config.yaml
n_layer: 8
d_model: 256
n_head: 12
n_kv_head: 12
head_dim: 32
d_mlp: 704
vocab_size: 6795
activation: "swiglu"
norm: "rmsnorm"
norm_place: "pre"
norm_eps: 1e-06
positions: "rope"
rope_base: 514000.0
rope_fraction: 0.5
qk_norm: true
attn_scale: 0.35
bias: "none"
tie_embeddings: "early"
parallel_block: false
extras: ["some layers without attention", "local attention windows", "paired heads", "shifted keys", "gated attention", "norms scaled by depth", "capped logits"]
init: "normal"
init_std_qkv: 0.0304
init_std_o: 0.0062
init_std_up: 0.0304
init_std_down: 0.00458
init_out_by_depth: true
optimizer: "adamw"
lr: 0.0022
beta1: 0.9
beta2: 0.95
weight_decay: 0.24
lr_head: 0.0205
warmup_steps: 472
schedule: "wsd"
decay_fraction: 0.252
decay_shape: "linear"
final_lr_fraction: 0.02
batch_tokens: [32768, 65536, 131072, 262144]
seq_len: 768
doc_mask: true
train_tokens: 329400000
steps: 3148
dataset: "wikipedia_en"
Each number is 128 + 24 x the weight over the matrix's rms, rounded and kept within 0 to 255. Layers, rows and columns count from 0. Numbers have three digits each.

# layer 4 MLP down (transposed), 704x256, rms 0.0886, rows 431-447, columns 128-255
149097124133160157157136134125152164130114193108151143139123139108119117156110110136112115138118111100149135143157135150150175113146099134120161094113131122100151150182105152136154140154115108125124156117107145131126117107110119117143113110172124107123123135126113130132116147139148127120116119138126123114116158112149146126156123153120138104107119141090131136136130107135107136105117
147144096096167109111100152099137151105105123099111097093166132105156098165155125090099140168131164134105143131113122124135121132110152101129106123092130093120150125158132127144139147125111077087161111142115123104140104123109105103112105144138139080109138148089119131165100150126128115101143066124143094133108096146111141173093128109132119134105126102137122134091147079105150117110107
105088103144157157144083113193121113100129121102098179121148070148134153109109149139094096145122172121098136133152182106125102141124116139139141135124141133091159114107157141119132119157126093133147172114121171140102092194112149141094125086101098110138092157100149129106162113106101101110153150140099119125062132165110112141116123141098110179160141132122145137163142133145122109133154
158125092123115110137098103110122094135144087131136126105097175092074102107173129134106161124135125120127098123110103091092121175142121110146127148089116096120154112075123079133121106139113142138176160096117157160163133146121118080135134107098149122120139096155086164111159179107120171175111162133153143145107110137107111129116128127099132127112148088157104117130107175181153133172146
117176168110143145096138105119126136118133147097144100108118103168129119117102079122104080159108173150088148097162119150106110148130129130126125109126121095130148122069162146097144180130137140127118148129128146095138138108101132138147109135067068108136114154103136115141138176110143078139165159108118164135139149152166139135124138119176133201124112124166109103106161143089146134146097
175127085156148088096135096148147136094115141114121125163076125121092099140146111161139094184059129129115164092149107132094188146189162146161162163108122155104131117122174138144114123107118124130128129113156142163130125141136117104160098134101119148097047125106132146133138121116121114135122103122144110125142156107131154142113152167143128115123071151164095144139114151112171119125144
114131130137131163147110102144155093171135120132109143103126104163133165174136166138107160158104118128149162102127123144131148127130126135138132122156169142123091080149110116163122174091118126136153100137111091122147156170172157109152122127116157119149097139124101152113139121186128122085150158104158142137152128091105131143115172142113118127129103088095111137138146088159127102104119
129137133113139135165089145144142146137148160135074122183100183105116141127116096125156110140146156175141103108170125117126105157126126122135126175110115105098099151090122117145151138071170091132118120109146097140089127099146159125096118122137138122118150105114105072120181113117112113131098113117113111115137122146088129167119114124119156113089107132139088127148172134156097114131149
135118137092153113131116104162140130121183117131158099174154090100118103113124113130099076121102094142134137114145125129103144168158141133139108128169129143123119160187183138114107113114119153148132107132129115118127117148065130166103153142128135159167147121138144143150124116130162109112143129096125151161085154135088146121127093148085123063135103110202078127168161127122085101064176
157127152087128094102166124146142097103094158173110079122136100122103160129117144116134114099108140068101163114102136137095133150169124158079147189150133135116176129140100122200091122117124132090124141107122102127127148122117094142138124151190117145147114114115109115134112138111138080103093118118109119116102114130072131163108172116130154095152126145119132104113129154148169149139168
106090113128114133170120130126178116091102137137126092138144181148145128130139105151100204096107120175136137178115091139135181145153094106095098144139134142093090120183120166131159103127112116131143061140117146074169156114118115139093105108103164107151150144154149108139127181120132115120141124125100127140136146145117117114154099129145146131132155126139110135143152157131136171117126
162107105187150117101186130191147110126147108176107136103129159130122118082147078128105142114110094110121146108091110124132148157110110129140092119169124102113148122148130133141159139139189118125110139147171110112136131105164117124119105118122084125131096122139105095118085138175152125120101092064129076087100133168105112092130064148106101125125175128104102140116140166110123132113141
106152139171128119120121113220110136122090155114142116089094080124086101115164143130134150100121159132140144126132139150107095178124113098129140120123094177150151099139148108103127149144161119140123133133199103116165172139121125128109112094136100133102154106090079149100140151124135106141100120106106072117129133156106118124138126141155112109139123089123093128195097162160159126163163
127164158101137109043105111093147135149118147154156151163129094097152098120165107097075165177092125154139166102119128170143144099131120126135180188105122159125126129150130070120113133106076116105138132096125162114071135118086097100119150115186117119129091135173043129122138108142119128118103123131131108151104142135107124176066138148116140107131168130120168100112113157155111129113115
137116103124114108167129139108121120113113142108111144083111146141041133148100164144159101135108148132143084140137115103093144075116116148107141129149165127140135125138133099124090167160139100132095182133137160125151071117154149122113123134145129128095134105145076154120140115152135159119112124158154142146167137135148120143129089186122116102151155130122122130152107118126135094168079
127112139161110101141136123073138113111121129090112118152112151100147149141130093126118124125102104119160053100156107093122114103124144124110138115146126134075144144142119151081114139123173130118142096124134125153136124130095138075129118160096138128089132116101127132130125132168137127156178136137099105152134121124054117115107149129154174135102117164152115126117142142149174176140129
097136160121117117137135111163138138114121170170085118123185138155161111126140142131090145132090144114157120131095128158099153111112172120078105116140121145125089116151110136149111136110127183162104113137133161144138135131137149104121100140147116133124087101166138096118156080122112186125139113056135155117151156118142150201139089094132149107150131146118160166103127161125118133119117
# layer 4 MLP gate, 704x256, rms 0.0991, rows 432-448, columns 128-255
138074166133098127122119119110145129162109186152113147146138139129093129124133143125137112141084107176102123123136113160145145132121108145155121158119118155158126094126100118121114116115142117130119149149102151144141125139140139092140061143107132136135127108155133131125120134114149159109127103146164148152090150163139134117149112111139100167132175121157114154101095086127138117081134
115086125095107164115145132161109144112128151129148113141154119162136145111115087137112155124123158109114112131168110099078136086137132117111118152140168151091099134150133144116172158173115160128164149166132113142147110137111113141129110151117098093137103157159105163111080151136105152170117062108118140115114156101107146123124145108195162122132159154136139161143109135134172132142171
137144142129073132134113118139129086123142121111134150130082151111127153120140137121124182143106104130073098106125130088126107171138132153115139123136099157162130128067145056094117127134149164136130153105107181085207139131140124125112125141103143126141133105174098152132151133109114182127098118114120116141123127155111125131102117138140116149109113117171127140087095131164117110150161
129170126079133137122150151133101126128139125096127110130112099133133091138151135128105113157145165152089136126134077113127143153150115150107152127098130089121129057091150130126131151142100145130093111117125101124140141120128139115105132128096149110131085125129124148105143139185118159139135116118090112167099152146132101132080111122102094147107129135169128140153107188108105137127124
140138089144094087140129101121159123115135102138130142137124149113124087098144126145128128138161116151141107075121103155123151102149126159154123142140155147131152095123117076136097121105134137145113093143145113144134139161108142065101152118128092115140120088120143104131096143087154144145149142150086141131107182187124151111138124122151116136143118134149117125113149173128162114130103
112080104159122104120110124113132142127140105166126156155160145135101120102110092130144146176126090134135094113112150119099122088110140117137102134117166153123150159112111103111102172155136128127113166144158120124109122192139099106128140148135142172103129135127122123133194139162085128105084108060100148166180130152103128143181111168148116121090150171139071121135090154161142152088089
100141147092134123131127093122099091119102114123118135066144088163149116170133122161136098141118126106130163178064107136127100177106177141103137088120112099125172104148138187100091114119119118123139168093113135142106138159116105138145127156082145146159135121131158153123124108151107122127145158138115114170169094113178135093129114160119100172188157113148143092118110121136129115136139
114107142154151134146089126119122118125161155108144097129147132130138120099139112114085107101120082127125140120153124158090167144158123113091121124166131163136096124186144125108113109109137125144115122127114091119106141146111105152084120121142134147146142134100125132150164144187149124089133140142128164120110106127126150090143086136101125107149122152165121129144172100122088080107146
120119143087128150102153121122115114116114144162149119120138135152139127111094167123139171088078177085086140135091176108145126118149101140098135126104115127102161154126131124148110103140123147116156137086117128143116143127142107188135109122167104126161125148128126107142102102098142094146128143157097129169094119099096115140127125134081150138177170152128156125133117119113137134180131
131141168101122134126141120119144114131148138118111132089154108147097159132122126126158132146136158102122086089148138112116104084124149113162174126111103119152157156153141114132121156159128146117098193098125093137153128086121142128132113113137128155101114126104068181125133144122141116134124135145148115110105147135093118119107134149124128127114128150119126156120060092128169086145140
142145143132114119101129073088111132130119148090128088140142114096101079136103128141141154133130134117112106134092157136129110140131145129119133118107132112108124124112131156120160107145093089094131157123108092149118185148137121125131157172129126153119081084096089141117130151108143150157124145138130090095128126185132104122153121179123139131158155094122112184112114123171132124147091
120159150136123095116108148142159136120115105140161103173125106101065093139120090153138158128128094130122108111127106147141147139090129100175153070112109191151146160134125106106124139119122140164108115166101136120145102102145119076132175091111112124130095129142128182139170164080144082096157154126156119127124134125177119114127153122158157118134102105085101094115144117134120194096152
149103063175106127163145138141139161183162062085119158131115154158102141147134116151125097102172123111094124119085131132138116122092097132122107088179147108135126088122131152093107075157128131126107128123171106143155139197194189151126129158088131107122160132133151122151128140142142112129133102094122107125124127109147133147158136100191116187127093093154105120122150136141170130142124
124128086088158192092145146120118139151161100152114104130126151138085103141076115149180126078132149135134129169095092165117118087093101145103098119139158129133105115142157119145124098165144111124156159116184131127124136108136125140129123157137132126108109149119138163111111074182094113166133126108163153167177116144126165159146069132122101083165122115127115136118074136121157128129115
125120142173119102138119107127130135105116128100107120152123141140164186155123097151115149136129079170150050083163107081117129130113175136108143133156134152114121141136133122081113138118158127097129104117144124136136139129101159079148094156099105106105162097147129134125143115123142115137180100158108127117140118163101135115103150133166172117107111161137098109129111117125175159146134
114106172133092134100122072137094081128148124131107133157135137142136146115124147117147106150135118124132130153096126142134095140083162140101091075139134141120101100144131100125163129148135142119169110131159132151142130127121107130123174190132136157132103151146077093129116168147167115149168117127133083157113127076164111080115136145195151163172132065125125113137110144157144113165142
114124115127117173132110144118107133146133090098104138118138133151133178105148097136103132137138116088139138144122094119128121151127078082130078067119118112090150132107141107134129128076094095130099053142072186158103149147144115108147151117142120100196138148128116152130117117071126144144145136120140114147126178110149121147093116093165138117109132127103092120114126163160129122124120
# layer 4 MLP up, 704x256, rms 0.0976, rows 432-448, columns 128-255
114162101123099101183147177117125122064151079109135104103161150104156097147159167103121154151081152112114117126121134106122121123096165130128097148094128094066089108153117162123156190119075100110149089149096120150128121122080153120119132121136117112097128104102138128096155117117154138128105092111100102122133128099127165144100172123111130115117073098097102119127175165126174111133144
139136153123115119146137077127128081095081118142120128143108152193125131124078113111154168157159081162135127109172100153144138171152081163135130115167114128152105143123139076120073107122183134145079158143119094120131135163131155120120117153099156123132184115120167145139151127130125118123115134100133127116143132138172128157109115095135163145083134114123131127109119137122105108150116
146094103165110137150133120131149153107122132110147130156108160137091108120133088113112088142155140126097132125133148122150179122112105128164149127168120121115096113115119110106150123117111125113089112134100168118099137125153141091135145061173096091138109115134101131087113117099145120140113138145113105121120142132138115116101137144147171156133134168141111095163127122124128135152107
117080129181116101160131134114119094155128162113154110141129154130080082113122133123083149126135159131107065078163132175127088084103133146133140147113134140145153131125075097130162145131115142090136133145120163122160115121141152118133125171140121135112134097153134092131121148119129123127119112167143095180106161147136155140131141139150113106166179150137113115145193093163120127178149
168139103122141086150096104135169114140108080098158159145084126122100093142098096164122116150117128087158143079149063124113173111178166123114129152152119069080145099097145138102132125073130163085110138157131084139141121143157134188117105129129069122130122130116134129141099155094127172111149113140146099164118105133163173171077123121156151125167100094134134147129100156117143167115120
111120117112087095153163098135125086155122071175118124183078128105099088132118120122130131122104145111126132139075121110109140140111142092115139149133137145068110104084125159107129140155135093124148163115139105172159124141131091130135132166170107139113124113109133109149132126171111135116121132088138133148132130141104155160121127131112115123122103099134079133120124128147174096095129
136113130099127088095123101123123150114102135095153136118137062144148146118132143124085098127129100098125140115116113123134144112107126103125130100135132114136149118159141150134091142124115138153138141151107130137159131134117099156139111095138125118156088124162135147137131191124177130136139108132148094127074124128163106082134122110128106122135131138100139135108093135114133138159125
134162159173126131117134106127136155074122126140115105155139122106149074092123107125093141178130106116127114114116135150116134127121096126138160113136113136122123104160124135100106133154124133143128088129109113059084110146117137133098137134142110090100097145124130173103127135166124116136120137130133168120141152151121118128106158142127134165112121141105126133140120164126132125121134
146098125150094154131122137115118118132143100115141152120111130153098110087137144139127158090106155139062133107111177176142130149095106127161099108113090134129154147115092150132107109118105109141094104115123141142107178136131126143074123107113164112112106156161101176121121149095146133134163119116131149122122126136157113137147135120106135174185140117120148166135124115143099107141129
133103163157134111124130132163162174083118093147079140128123129133113099125148116110057141110090097136173161121141115098063148143142122167113088180129141112153147158154116129103127188131139134154061180081089120146160190132106083144131096137122169127116134107144106144155123113129154117113157114148088153126117128143105137155148103132137123129157081142136106128108109079099141132122104
150147110100164163140166116110140134106148140190120109100160139124150085104111143081127131105065159141144115113128158156098111101130119129145117111100125126119095133152129148161111106116133089133114150117133133167151155115142129138136131057170123134162108138116114092105126108095146143116129146126135046133124132121129099134128141129136120116148151146118106109173129147135151121146101
095129114158090153150095119151129139124106160171079118107098096131111065158106116083099129123096114130152148128129128074106127203105134142142142136159098145145191092094105092131101109102135136113092142137131127127173139127122158126097142125139128106086114151166151120137123140123133116129062129140100108141174109136119086125149104110112151098124092155103124137192095119144142104153086
155133182136130151099119151122121108129119116128140150121129127109141139131144144150100119130118130146141124146128084111085133172140149150122169206136123123112123134148152107176150141141197106136144132073131115139121097134105114161167114146112126117130150129143150091144092136133154146153111134206061125158163166112165132111140140065094140163117130133089142106108129101087141138154109
109141148122127156102128119139140128134156136146104089119148138112163156148159147142111176116127136165125172137113143141145128194095126099145135128075138128132161138114133102115123117112132142154126066133102141135124153134135093145112109158112146103138135115111149101146109164117147118155156138113071127126064129127100113109128165115103090162125106103114120155133113164125121127141161
143146183126159160134095139108126131126137157142175123129126118100084125110172174120125159137101148141061151126108175143164142175147095108156101162105139114158134115124150073124122143098090153128103137134118151105154156164129119132116170089144127135151108097142098156171146163133126157137067140126134123145105191124165085140109108164087076154129194129109154136142121134118108099127160
127071121109147134093149102129116123114123142134122105106177162103101107128087151098137131158146117171075180155115085122116113173092142122159094137081128105139180119169150100128164135131116124149152122109149165131151113136133154132131173110131156134111154120143089078104106125112126132124152114113111105103157128113106101085112118117126094151127133107118121123119141128128134117101176
148122097168120133114092080153137103142116127155123125145127118124139147133084114174160142097081098139159110070101163168158120118087167121163118103123132157121093139109084111093114110127160136121137109125138150091136127169076104165137137147089168106148126161133120172138160102143178105143119168126113144115058129135106165105111179158150180191092128095119119098090111145145070172160163